Weights of a small transformer language model.
Size: 11 layers, width 96, 1.35M parameters.
Architecture: LayerNorm before each block, biases.
Training: a variant of SOAP for these matrices, 156M tokens, 4773 steps.
Each number is 128 + 32 x the weight over its row's rms, rounded and kept within 0 to 255. Layers, rows and columns count from 0. Numbers have three digits each. The size before them is the row's rms in percent of the matrix's.

# layer 6 MLP down (transposed), 384x96, rms 0.317, rows 327-383, columns 0-95
095:107099134116157141158082125045104188130126174076095076157186153156137184121141144161115131138117136121103140166104135157219134152123168121150119128154134150126131066124101058127099181157074153112166119086112121150108147084097121094123169111123105159179115176147088129059106153167132158156
096:155129141127145137106144116159202081082148132175129149128221142146123125113074146144125128113155083088124119102151174133098104175117027152136167160077181086132123079097185097131098114166103132136149146136170070129110098166159113171085138117124150119152085099161135094110122147128070135177
095:168104095111150149172093108137119168096143138135098179179102134147059133168160138137124144098149080112151128109113112045091071094152091156127122078159142119138118150094175191159083106151187176098142125163143103122134106110116142187104108190079097148118092120094170122098071097148170096109
116:142140117174086118182113084087123112113183074119136133165107158106126175164157125186133157067128161132145171064074121155171183127085052111074143198160160131124106076107133113169116104134124116153105080141103117191134143161132118119107135139088108102172179108099156102144155147135173140102
095:092113112145120174145174164079139053131163120135091143139151112102134139177093112149157146151113121118125133104176156085096104145052134135134032092133114062057139151133127168157137091122152179145114097154160083089134128174168087095144106112156151089137110194160165111133126140163106182107
102:075109095135175107066090088120089153167100122140171115110142153138093110142137120082118118225162148086100156185119100072096151114154087127155140168124139145190140140141097088149065142155119106069101098141094108180093135090120143141127112091141164163101169113150129085134143114082048116136
084:116075157125134112123124117151170144128178077089116128139095142079090139130138141105159121150132141174159185119101160213125152144196156122148103128141116139153121049127108103065087142087145087130106131055152208143121112173128158115140171150129097123149169090113175102149111094085184075142
089:174169092167134188188156137109124222121101090111153107145099123169138148139121099123152138104088128179153133101143124163095118055121132128150122198167061137148140122144144132097128155120149108209075154121159075141097126112147081148124127137196169155145097143134179116138127134109168064113
119:117169104121159099142133162070140110141152115169134096180106176118125146192124091140126149094097101119112146115102147168193125133126099140195200070167128153132098147163110115103078052115107127093151140125183137119155149121123096106094126125114190099106140155132066109177163117114187064076
095:112174204102139170135182163155104057129152107115110087106110112123112159133135085128108120114126114148091146159123140105077134153090150167156109105070123149059136158173183100121088112126127088164154090126093104090118125127102092132066177220131093101130186122122127152086165149143176124175
099:101092171169159066166103097128147128086091071102087150117135113178187130115146108081164109127132076105087166109133124107117109101103197074155084132169165136093142073125184094147145133139102112111096122085122102121118135114090145108081171065129122131123097148132072189137083145133079155181
094:169162106060125161090098114093103122123145154143124150178177083063087106101110127106106150132051157172093093134077140137172102113148125165155120109148131163154177088162060105081107130146140101158175117135102214146155145155158101126161136168183096125143099158161097105156094116124088116105
101:115089103121109159138140181121109113089117038096089145087136136115151193120146109079154108089062169101107107142111104165111157175095121096123131162097157132075126149144171140112147118149147095097109168123131126135121137115186055107201138085134187116088179123137154114119175141094094132205
117:114122134105085117103125167106140155136108115076170111068146078166101103108125145141132146140162090162160126107107131132084143117130126097096160079127157118128166106156053085128070173160154152125106189159125179122102055109159124135141163105125037118108144135122111121134125061183085120218
086:204162104110141146143132157163124147201102121116123138123102130133053145161096168130105171159100156142157129166110119169133131100147037124175106162188117116147122126155140108116091137182163121211096151164125091115141137105142126102113191177126129215105144086138095105138126110139102162077
103:110123133205174094161095119081084144161097130103140135127106117128120106102133073085132164101100116123113111135112117146038097219126072109199138129121128173133074158140182151100113095087164113150135147114143194094174095168105137146117173087130132159157124090122096084148086155141151112157
085:118083052130147084163109109146058110135125184118125134129114167158041134107114130096126137097104157103108185093159099242144118114153149161114175124138084123103133124076145077109167111135111135149092095149109154099106102078134066121090060168097154138136129161127147103115114120103159119142
103:200144084125131076111098101142108057179074091049144106105177153133099091081122174140120127149137088164186157154062087109116093124147149152167179151094151140153068167164109124075160095146102104144161107147124145119153123089135137116097120136119173115138086132094113166088123106159144127174
103:184127106161143169146158066126130087077148120145189118151147119092159142112118035090117130103147153073119147120124065125115186172173115091143179071103142095145116092111166140170149097140140169084116139080146081099107185156141152114169128091181139086129144142131117138064128140171135137156
091:120134185134130125117106156133113128132074108131131119109143089192154161153078131101171083154130148139161171102195107111125154128109142096088124120121175109122183125170021137132074155093114172135111094089124105142134088104163079140141125100094178070206139166082161130168145134116181142154
109:095080094163170145149174121156106071135091144117117159083133082096186168092151137145108181152153105116095135150139143131114120169107147172142140081132171102125152084109106062111161106100133142156059147105082114121165090117197176100124193098152185073098141149128135180123172089145124141100
113:151100101109160139150215129127125177133180175122107117123113088129123132128106142147088077136150094112129111170115118112088105124086110139081080073120142141078170104092125151124176165072135156107090113028065140104109101079160109116132125148169181143135095129174158141131062130179130108085
099:188184147090111145173119158126110146117117174153125103137133170140122111092180120123172109107188102112133169136171085128146110090146117117102088122083109204096164102136158134099151130100127122172136203125175141136148128178096172115090159128138083129064128178166152123118078102117132026118
087:152096155110155108143131132133126118074088141123094144110108106094170117130075167090127140132100143199102139145156139146203148132137118170117107122091144125215136128127162186171037154054123111105200134133094155079134140097161140124121089146169106108139160113101206121075120102111105157138
110:142126139158144145130124079120138186071105095131204143110113126111114175178113124104099083062136096125124183128181151096142094141194129181126144148124198082069120099123122137183169120140171167074155179113142065108153143158118112182162129110098163124154112074118119165103140100101155124113
097:110170132136146150203069092066116146056106114130134089168158140176118119049139123123157086152151119123156155133111126179151133151133153089145088133098129202109125115099124145136118148112174119130137104153146102093145117073152159094116119104166155139190110111048196147130082090090112156077
092:113133162099162106116138129059096127147089177141108081084102155104135112138144165178101142156205108159134104138139141134151137193106169216192105159137145129106146198145147120099144145113114133157117160108099181052138130087128097184159064122140138122151070160112122084117142141112146173153
095:129153164115167110150134125126103109131117107135171094159106122089114148126155105111143080072122144080161092134204129050110130107153112080131154126067129075182140132117182126158129109128156152112255104149100151121088135177142198107143101181168086122084153149137146157140117123108140110155
110:164078156129125079130125145094097111106177120159177149100149067094128146122100131155168105113118114088161098095079189136133132158159176147098098123185148175118207128154114121150141089100179138125096143105087168167100066043084116140148138151094140115103097208114152141137141115129182131135
099:137145173125083103140161096089178136120126135087108113145136116124120098114194194104106123127077119131140105159111090057061155125160135134166125136150092107128086112191135134056128127048142060117111077179117148102146144150170148098109155119126128114201128150135177156139085125150060098123
098:107131115134110115202136097104165150124120188176147111169122100139095133148135094094112153139190121161085143121211145108072091117155110164084097098135129137187115141193050148141123152133121140112148145098164177120120126167080151168160143125133109155084117135099208064140133106143063115105
094:164181120138190118167076068111150122153143132111111151109150164154212111106130086144195114119173150121059119157096121148208119113115162098109141086067137149111141076139095153141118158164167156121165156069159159088159129109083142092090098108115098086087148113147128174151114144126122168126
103:118100125112085153193135097162086136209149108168130077087105051135155126126159142073178097133139126164120128157136128077124124124112118118104123107133194131135150111168112103061103166143083119081127131082150164119149154087158212139097149179163121136104129110187186147142139089084124150106
108:112186113164187108091181160136127126121122164166070117143153132170145110082162102101175139130172119159139143182128128174072133118177117138097110097109171126115116082144086050105073153159069117070164090075087126166084167124113173119116193127099110146109090086142147142148135120111109122120
088:168056167137096125149165172089138123100121159087098204170130185137121139127128124110116151150069126137083151124149210120113076120136099159123146165129125160156099176157113177129130157103064159144128137151150130109170077138215095137125130112181172138112119150058111112159108139172097127096
088:131127101206117115144103051115171108121110123130149158143138177138150185158119131164132110061124130170173172123182157125128110118116103109132106138125169087154113171110122112142174130136156087120123075155102137076216137173066151146214131144166135109093158146155165145111144140062163136099
095:135171090109104151136126129127129054167134170226153087161162147175037149056135133135058133089138120088099127095129119187167111132157112100142123180100114192139130136153148097100148120113069094103091108125155144132151101133148144103129138144146112103097177091105117159078122123111153076121
090:090132109122135098099097129157124101137151134096116140149071107185169165125228153125111096104158103109097179127097141150090148124119096191107134167125119123106238122142138163104061108074172172128118093078109121165107112144131159149131131078148090086153101158179110137131124176076114119132
113:122095138149210157125134131136147132137135165103071108114124073063070148200095096112174122155111116144109133132114141174136134176122090149108145079117121086119076115129148119141095105108138108040141174138116140161148089209192096139122084124167146141169083157084111098160156134123107177143
101:126122149118199126085159061056087186155119133105146147149122130101174129163115122131203146088151142130124139160171136104117173130139104142116110087083116110121196127155139043155137087123165143117223138160145179122182161163148124122124103127142099155115126149170139156069108080145124096121
116:079136129127142179195197069131089139121119118142130099143137154125143155121124069166117132147169094126129126170190111164128112135147088129156097100130126048144094114154095132094180126149165035114138057157144111112105088142151149085167137135180135131134105148171112127060175077143119136090
093:066140077163093124098098167172120186132123076128097130139146121085089105218119121125141183190126176153125124134187126093100130177139088133111054090088116128155165141129098127118120132202118105150154141153167095146146168098146124148138145119111127135179121051100069098132152137172104128127
118:171078144093106142074113184085102142129150079109104159176110140095145172118128137140063180164095124130135159174086083169159177117147095122134139072147137127097160136120141043146139102136200132141121169116122128162116111144026097173178103165103106106113121140121089096110145125159118132158
081:123143079087152196084080136136085169130201080113127092161113097205127150115128097170141147123152106068107107101149094117147147102125111082108162125141162127092145162130151187079101134083154138115138110099063200128146130141157149107092106132202154098105121114091148088124095144103181123160
105:150141094124120112061066136143148133139115138084149180117151105150108125142168172079102139154078170090062101095092111129167149147133174135101111132125139116152130110112141129104089098118162095094076125108139076201072134137162093090096107109105105124176100152153174096048096126113081131049
114:078186135151118145141123142042117180150124118163145103028128114159100122120166182125149126138173163098142099155142115171120149185117148065046118109167098123155147124181124152147111170038136133137114148134120122193130095173148169120109124086140132098131105139149123148103119107101098151088
095:158221175128181109087059150137111121160134138094151108107087113143084161107173136110090106169115123115120156148078161120167100166109166134094150125121155109061159107082078146117103148157148114121184174108099138145096100082128125076081114139102152137089106068098119176165130101083105124180
105:127117148133100138152178141110157116068062157105118074155123074086171128154125140067223146133112167135180147165152157134120126197126135108138134134131155077163108132157130132120080172066152139160131174060163131146155122097168144109175100176101101100109096132155108166147184116097147115096
097:122082107141120109113098090109188100089099130074137143108164147204100151136163168192178146137100170121204151156160136152142109136148059098096171122150172126135128134141117166102024145122125141077153097098112130105137151084165108128193143117115154111081083101121154125154115151116175140102
106:091149177130131147102105137137059161146114143100144116146099176126107156077152147186136179177120092146142184144094169071156132105134156099155148091127110117147199175108120033166103095133109130106161162068164158143095065092151101126153151154151090137107149136141116102081162077109126090123
090:139122147155137153166118108106118114110155166137070132157136101124062134177103109127107151146117102117140117133157100230080136146157065135125187190162138131045152200102133111112124135183120131157078142162175182137088129117142123121113164149168144174164177134102097082150116169141111142079
085:112114160131128127123175197096115112086140127126167123107149107143142106093131101158103181126168146068148096155155123028143117118058151147115112125119095131133113164141111093102158199112143134096144090136079042144166115166134117182175081073175101105109101149096146121133176165121153138176
099:179142111152117104150133149155119120178133158164102162130193142101117104165049113123139133165137120182125141160123151150059120118114109138179092139068168158098098172160182118146129143128112165085053138197101111115124116061125150167138104143153160140122115185085114109134173101148079148196
109:139162046150136091147120053109143134147132112111141130094109109143213146111064117192137100080132124069179135117118082145084164121139104076153091183142123203190103162086121124106159124141103130124134166106151127087141132110138154122093161125129139104074108071069156160138145126169138111136
111:113123136128127130087134205144142141136151094161135082118115074099066111136194166158093166112086126126126106134084149138127123179133089139103082113130074112123133119129146186072202140138116091104135161131074074165114124138186036103146095128141166095137164097125137112173173116120069157104
088:132127166093082146140125206098088150145102186125103114144139140093091154143117091124132099121073105099207123145176083172128121127167118138131125106110147092114095068187151150145057126165110139126128110102152109151156058166156205117151063154110136101125092060136140104129174172120126113107
109:105175120155165150112168140154157121148098090127121121150150086133166113169145167127124120108147061157092098129094152059109140156227184140165111175075154103117124123161130091167094144040077097156075107125120128132080123168154107135089078129125087155102136182136127118103160134169126110093
# layer 6 MLP up, 384x96, rms 0.321, rows 328-383, columns 0-95
094:117137120185135139135082083098085110167100072161139137110121177132109182162216126161161148178129146129146147089113112173141126180104164165096074092109163127184139110126074118151149097148178142128115101147136136107152124080164120077072103131095186140144192113119177109177078132128122138088
090:113157133154129140157143059143136150101136115151112163095150090180147139111137118102164101221129197138086142094157121102166115135180127120187163117097092152142093107169089146099084138145179163104111078119180150143090188100142125110164116157088183045119124172122127098145114137107171098159
105:085126144106161131071092153176168098074106129144093105125124087136185155069091124072153060126114118133104076175179144120117134108203101081175170105134112107116090171116152097109126131106171181167116113086160134102102111130096123149166102121142115104101162158140075107101124078072148107173
101:098189178119119116120108106118176193119122125236071158152081090076143128143153142122118180146124157159165081152146139146099129091115080085141157094111106113149137167151131098182135136167140135160165214129166143150094089143074161089141165100111103120118135149117154119162101154172164129147
095:135133119152153132092128100155139094063166142142137104138082206166161113158080120123127062072131102194115140153173099089169130184135176123134179141113106125119097134091139219164126091092148137164151144154167159151100141168112059061152151153100126118094110146112136141105076135166129114108
098:105132138115118106182106138147157090169035140121164132177170141154117133123132061123148074117171153072088080185106098085094156104123128172094122102115129148101152098088139122173108141114109136074112070132158047135103099150131126151076096148117176085098104182128119139157077115161157146111
092:110136049035074122166103130109139065153109126172118083139142138155159112096143114181123160146122098111130122102147144037107111162167194136093107105115103114118109116127088105105118130107119164030109056154102112103135123188116132175145150155142167127159130163144122125096107111130170122154
104:088138107135109112095148144126165131063143091136104078156126134169098088115110176147195083088140123142172142125108064083071097100098127119139174150093157163116099160154120114122125125144158149154117115110181141157087035102121058130105133120081138141101165162123101096202146096142160064112
099:152080023124133087138161123112161106134098159118193160161168169151107113091112114095155062141122126097160181070092043143178112095141146119138137170153116125172099180117109113153137150129119190121100107141168156158125089130139107085125118101148118166137157113147161085126160137074131120071
104:087098131129118134137100039151112072105130116065128095122103106167122139155134122145134176163127109093134132200116096158066125155113132118132107151153082118110098072102111120119122078192170128050034165181130135132119107093129107139122104133114144213096084114153098133115107137124103150169
105:109149151099077134148119125157165170094088116131147100125128115149170104097203112177106195067184160125117130138105101168119122101135126061123137143147115156084150131165213193153134193069133146122117136125085115119124093126103124076180122179097124117159143121134167119147122071093066107144
102:134140152077120131124114170084171102097132147112106171135182117121191080153073102152137171091125146125117191092166196142150164154104105171164055128123147118141084151071156127087173131157120160108093129079109100134123093124140114085168065121126105137092142135126180176093189173138128165132
108:101163122091080166137137111133136069092108118128088203172063106109126115100137107122180167159115152165148162148147138156106137206089167091082108194074158118118135132109115126182139127107200062139146127089114092084156133116087126091114186147127080130128135129133159088138146127163071140107
102:095118148070075161109081097050122048111150112123101121068156159094210147118152113145176125162117137119147136138136094074118123155124103084083154159067113162113108174145101113156156122130115084098146161150173125090122214156130114124134098184154143125060134133107100103140118137086118136126
095:136118127122126106150163154101113101126138141146139099157103183116103154149153166155096109129109107111144165200164103090156111104198109104058119128158092118068134100125088165131111196115173146157094093144140074132080098112067153147095134110137152149085088143184141068096144037101177136142
096:139094139078131074128153084086123145111105095242129138125120141111149080171110134181100124120097090120124120150144155067139090164120167083183127157049136138163142157165154123131187128128139100132146188092159131164161108105123120113143136154181050176092135137112105120159165121152167124098
099:104162118123192171172138153088163118095135148132170132201163109118158157150130087127147102128060069206137111109097162121157120084144149138146172168157144155119161058155126134155122114123191098075075140161168133187186157089122080114157149109146110132130153093168117090118092151110143148145
087:094187152100118174125143096187119135145130095136121170091134138129121153151106067141108188131130133112118111132127129122169151137148101127141169141150058148138166080186088103150083118076105157125147083124165093110177123133204101178132131144087193071158179133066054075118122132102143128130
101:119084085113086147131147056149105112119075124061102085107111133178152141127111089119109102125136154092153106172116064152147108115113083112141160139167093091190121114054073162107102088141081069065152143128174131219093166120139126148111127131136118150135142120093121097136075105110130134090
103:107152139087091124163113135166134152083163080206084123144198144096128111078144126128144070110106122120186135096114127141156125099134098141148071091083064128097144155144147116136090100143105098140137099127135180126060091138103094095132116205158161158165131132081163094083132133142079181174
106:150074128124141191111091075117160139126155103162144153112130126159119112113160190123155141144087188183087116150132114145115165145097101089179143087109139167100100089096145217086135094075087122089168123161103152129131111139091109148171137120099108166099131051183119132123164101118209134118
103:133122093162139114101105073090110139134104163110113155104087096123148098184181102185129169148120136140148102134110153150113121164128113138176158158148136057134108237176145168125097142099128108108128095078134137056091124123087059132149091188128185082087116096125116141130143145082110079138
099:128161157084092111144147154111195135130145128074217110108094062108100084142132084126100110139180126124105104131106111102065079162122148122155111127117094185123118153120110099145191145146154150123069152140142076116166065129126075166077168085158130138100118168136097058134135110177115132104
101:102141079165078129086130081093146079151131103161090098100127168119131099149122163228115194095194143141155107193089103143128120109109154072141118110094098108102131176170084140136130096162084074174128093084133092084083080101127113154123124137148180109086149125114154129140125111172103134126
096:143085139147126159087118144205183087070142087123111148117178154074121122099124152090157140136138137198090179146120105141129144122137136157144193144166107112146104144129143153146125123177169144140227153181144107150076166108192123140187128097152177151148095116086177148141117095152131092124
103:094135076117109116142107087165142129136122105135140117149150135152188136045072079143142082153155101080108123145085092142123162111135086104151128098080167143101141121143140148117169160067101157157199097102098125204152109110155174121128180151088120149124156124127171148147110087102127037182
101:115139092100119145166180111132103134095118131128144138146130166126136070092118152138140151109162106187070102086165126079108155138102128103157086067121122138172112079157100118133147121105172081156105116101185087183104155107113132136161126138144113044168152100229136133118163061125149104062
108:112125146144144176157158140146115185142157121143117146064167128110153079145141180158120140122145174185168103074130153126129075149160131110148090169122104083194099204105096133160110136101184098114157058136144119160099175120098067118142137152172108147049120139091124128080143095136151112172
118:102176129134114114115164162165087097115099125185175111126145127189171160124083074134139126092151115057083078104138095074157179150141105122058149074141166185109173124103113123146163168161145192126145128119126140173104083119138157138156139145175104071097112123148095097123067124152161117101
097:149117172141171083173140160106093110144150158187154129114157089098117143148130157122116133108181133186151140151133116162122107097101045172137098090094167140182118104128065093075138204161175133152104136185096136128137128128112137158131092110180134088095150149184187135179098156137167170130
097:189120178100117147164114102139162136143121121139098128118107160148069077156069052182110124150107149123104151177128124146115125103112148061164111130127080129146117129160116178093055142139129118140138122180128092150130131112152132098098161142107185168099090112063141154105135201084111190060
101:131155117145161146151172113132175123059125117135120147122152078100121175187093073052126130131113098033159148107161150133150136131182161155153175128086120150131154096188126089156105057151174071132158149176108121180103107124144089164132160093107144151097122151140064118117094119103131114122
108:060106135091114147132121133085146122079164095121154143097107129135106094171149165129145080129144129063138089103177106104138084142187158121118123108145118194032134110093147123107153162129167121158088116149059108148144141152088079069131062100150119135073162164135094124105112093091073112147
093:068190110087120108163076064131089157109091105127125146044110081091165131140168106136111141148169158163076107116133100095090147116074117175167123123132080107155064121136140136161126097073137144168130147114109127117161131136155191109148162149094150161141146135122223085100135141112155091156
096:086198171142132137132161185141098128130121113148132174139118126126174127199139139125194110128195126145131114100159149144160151138144146231191196154096130176095125105102142141081126142178148176047126135101195116141149121132148118136069152124117168115143111151144132111171102160146109099125
095:182088135086161130109135134114179095158179124157148146112152147165111144156188154103153123180125150133148115139166144116068070074156112181142171154128118106136050138116125085135148146168177120189141120108175137209149104133077096130145145145133114144120139110161127123215144176115163137188
098:127106110109111145110058133129102120109120164155132173125120065088137071193092175133125052131131147174120111145131138173137117109120106126157179091154160084159125126107113125087184135122156122106072220103164152128124174153103090152152154149164106095049175087085128097133106092089124143116
099:073152134134196160139168145152085131109082161115102170091123076150133157093157158196100118173088179148128089134165171129177187144139126124134091137114128096129131113089081107134069143197120219092083164124066125126108130141079106115128092136129148133171124170160115156166150115128132148149
100:147102136123100145146105140111121106134141082207157143160079132158028100098140102170146138153149123169133140175146110092079141068105144167126120087084153153104134187093094179102138145157092098086073130145083099133161148094092125114088137089141123122091139138114128146117088098147167117029
114:171122148131133118112132143117154105179105176157142155100181092151151145091083149107106134075131155086104119127205163133128134143106172114173180125164115096105161119152107147156217192159213154140105067149146090192101102176137156119103142109177137138109139158112189159090129125113141102128
099:084084153054192156138161173103072110103135136119182170114070149122125122070135107145112075072163117123124120176090143125176127092092150140121171126188099115121145136092144125142122158076167182134114169132122104101108103161131147096134102115120121055098135204073170153106148154117141157119
113:110149155093149151175116122135143108103126130148093128191119129216068140140130106122200113121130147099137120073162106111178073108171150083138144136162062162063136088112123187103132174127113188131115109166161101146132142147107224085150131127153174143106179100146135146118100122139174140113
085:144067130064136124106108092109175137097139066138123145164127135129159153167135153130117102147122121129137102092080104125090093121141145121184097157180128040106101146084144120165078113159198157094143162151110089101086143030125164156139156127141167170129168115098155133102148124164055135148
101:119070172144119165132120060137105117180081089120123151189107128145127171099078109161118134167126091134187177133167101136140123122097120137138126118108078201090117136138192130061109179148125144134155118100137142141162096091094108113059149126096158146103171097185116151084129142201173103144
103:127129042130063084115138115110148088078078155138132098141127157102155124100099076109062120166092054128139129145114140105103102115169064119137199142091070113147091147146104139132081172103152133121071133100108100182117137101084088137079163197141132109134141124129094154148090136156152109104
093:093050106100080118130109101120141143071113108191145122132072184143120090097096110126180126082167138155121125138135101159098107116168118081086159107092135118183106153178128142177150141085128164107076060076147141074126128161136155198189145124106098114098150155182097119131094138165136122112
101:117104144119067138115080143085127076105106103101063156108065173057144149166118145062154151135079144137173149128145167142152112206122121119119146157103112139115120134091124174092104116121178073104194135113106112145116135162147187105092145168110168147158125159162097164186150114136104114067
095:112152168154140133165129133142065144155099159191109108109132168162119145065138101147125136125100151131073129118149164136194107111063134210126130127177080086088079083104110072125180187125112157142083152179148160126132154176166103212106116144160152110125141132096110109112153150164107101127
105:071136142171098102147162104172083106151116075125188109109125172107124132135061136143126180190123124091148135123120134107164159135155081113151169117115159118105155131178087095093139146128140174111119164159113090075156176086136157143210111169129142124136181136076158172077200135117081106143
101:058129133106135122163117143180100153108141161124109109126102143106109092157104105193118096110141163162115119079107123107112129169124071097130151146134098189107142144065141159154171136173103156090103103089101118107203195118090158058149109123173107163081206141136144158116150157102165173090
095:100141107139141088131058104142209134133086070175156116132112155099185113124130131139094141139096113167196124106112109173103088102133168218141158128136099134142115082125202169120137176150132090109161147122167087098111161122153132095088083164103091159095132180165114175117162098124113093121
102:129168123150086135179041122200094103103154166122151127164082158168108196112075118135105117151133148146136165132154128181137185111085118116153132133078126147081156167151125153069093151167096167111153124096119122134107161065131147119187125150130120126116171197110137157166103090112181083130
107:110112123175130148115126149139128101111068167153177159148188175086088151127191122097187157159079134110113116113152128119088116111183084145167121099149126174084144112128163196166086101140168140132123111137110115134108185174135156138128144119140160145174191180116118110209158093134191123170
102:100172179127137176145069118143144135137076141138078155130120133125085103139134135124150115153141126152097104089130114173172120156144117091108082111137083097178091115142186059096091122145116141122135075158155108180149145146068129144169137098158122149114232065088169155068129190135133156141
090:133123129106108155132115061134093145127150148132194096131064145196165156106163142083158118137097134170116159152198111057156127095183128189106186133157149122172099114102110135112209111157140098050112110160128124082111119113085088142116170156104121128132150165143080125088091133163142116105
100:135086133157133117109130106148099122145134111081149083105090102099077126143099154103176162109142131114155129163130154220146098122137089178118121177101144109132079129147191174128083096127161119155128084126185110107122166143138141130155149148096142128072097082102175090067101069157089179045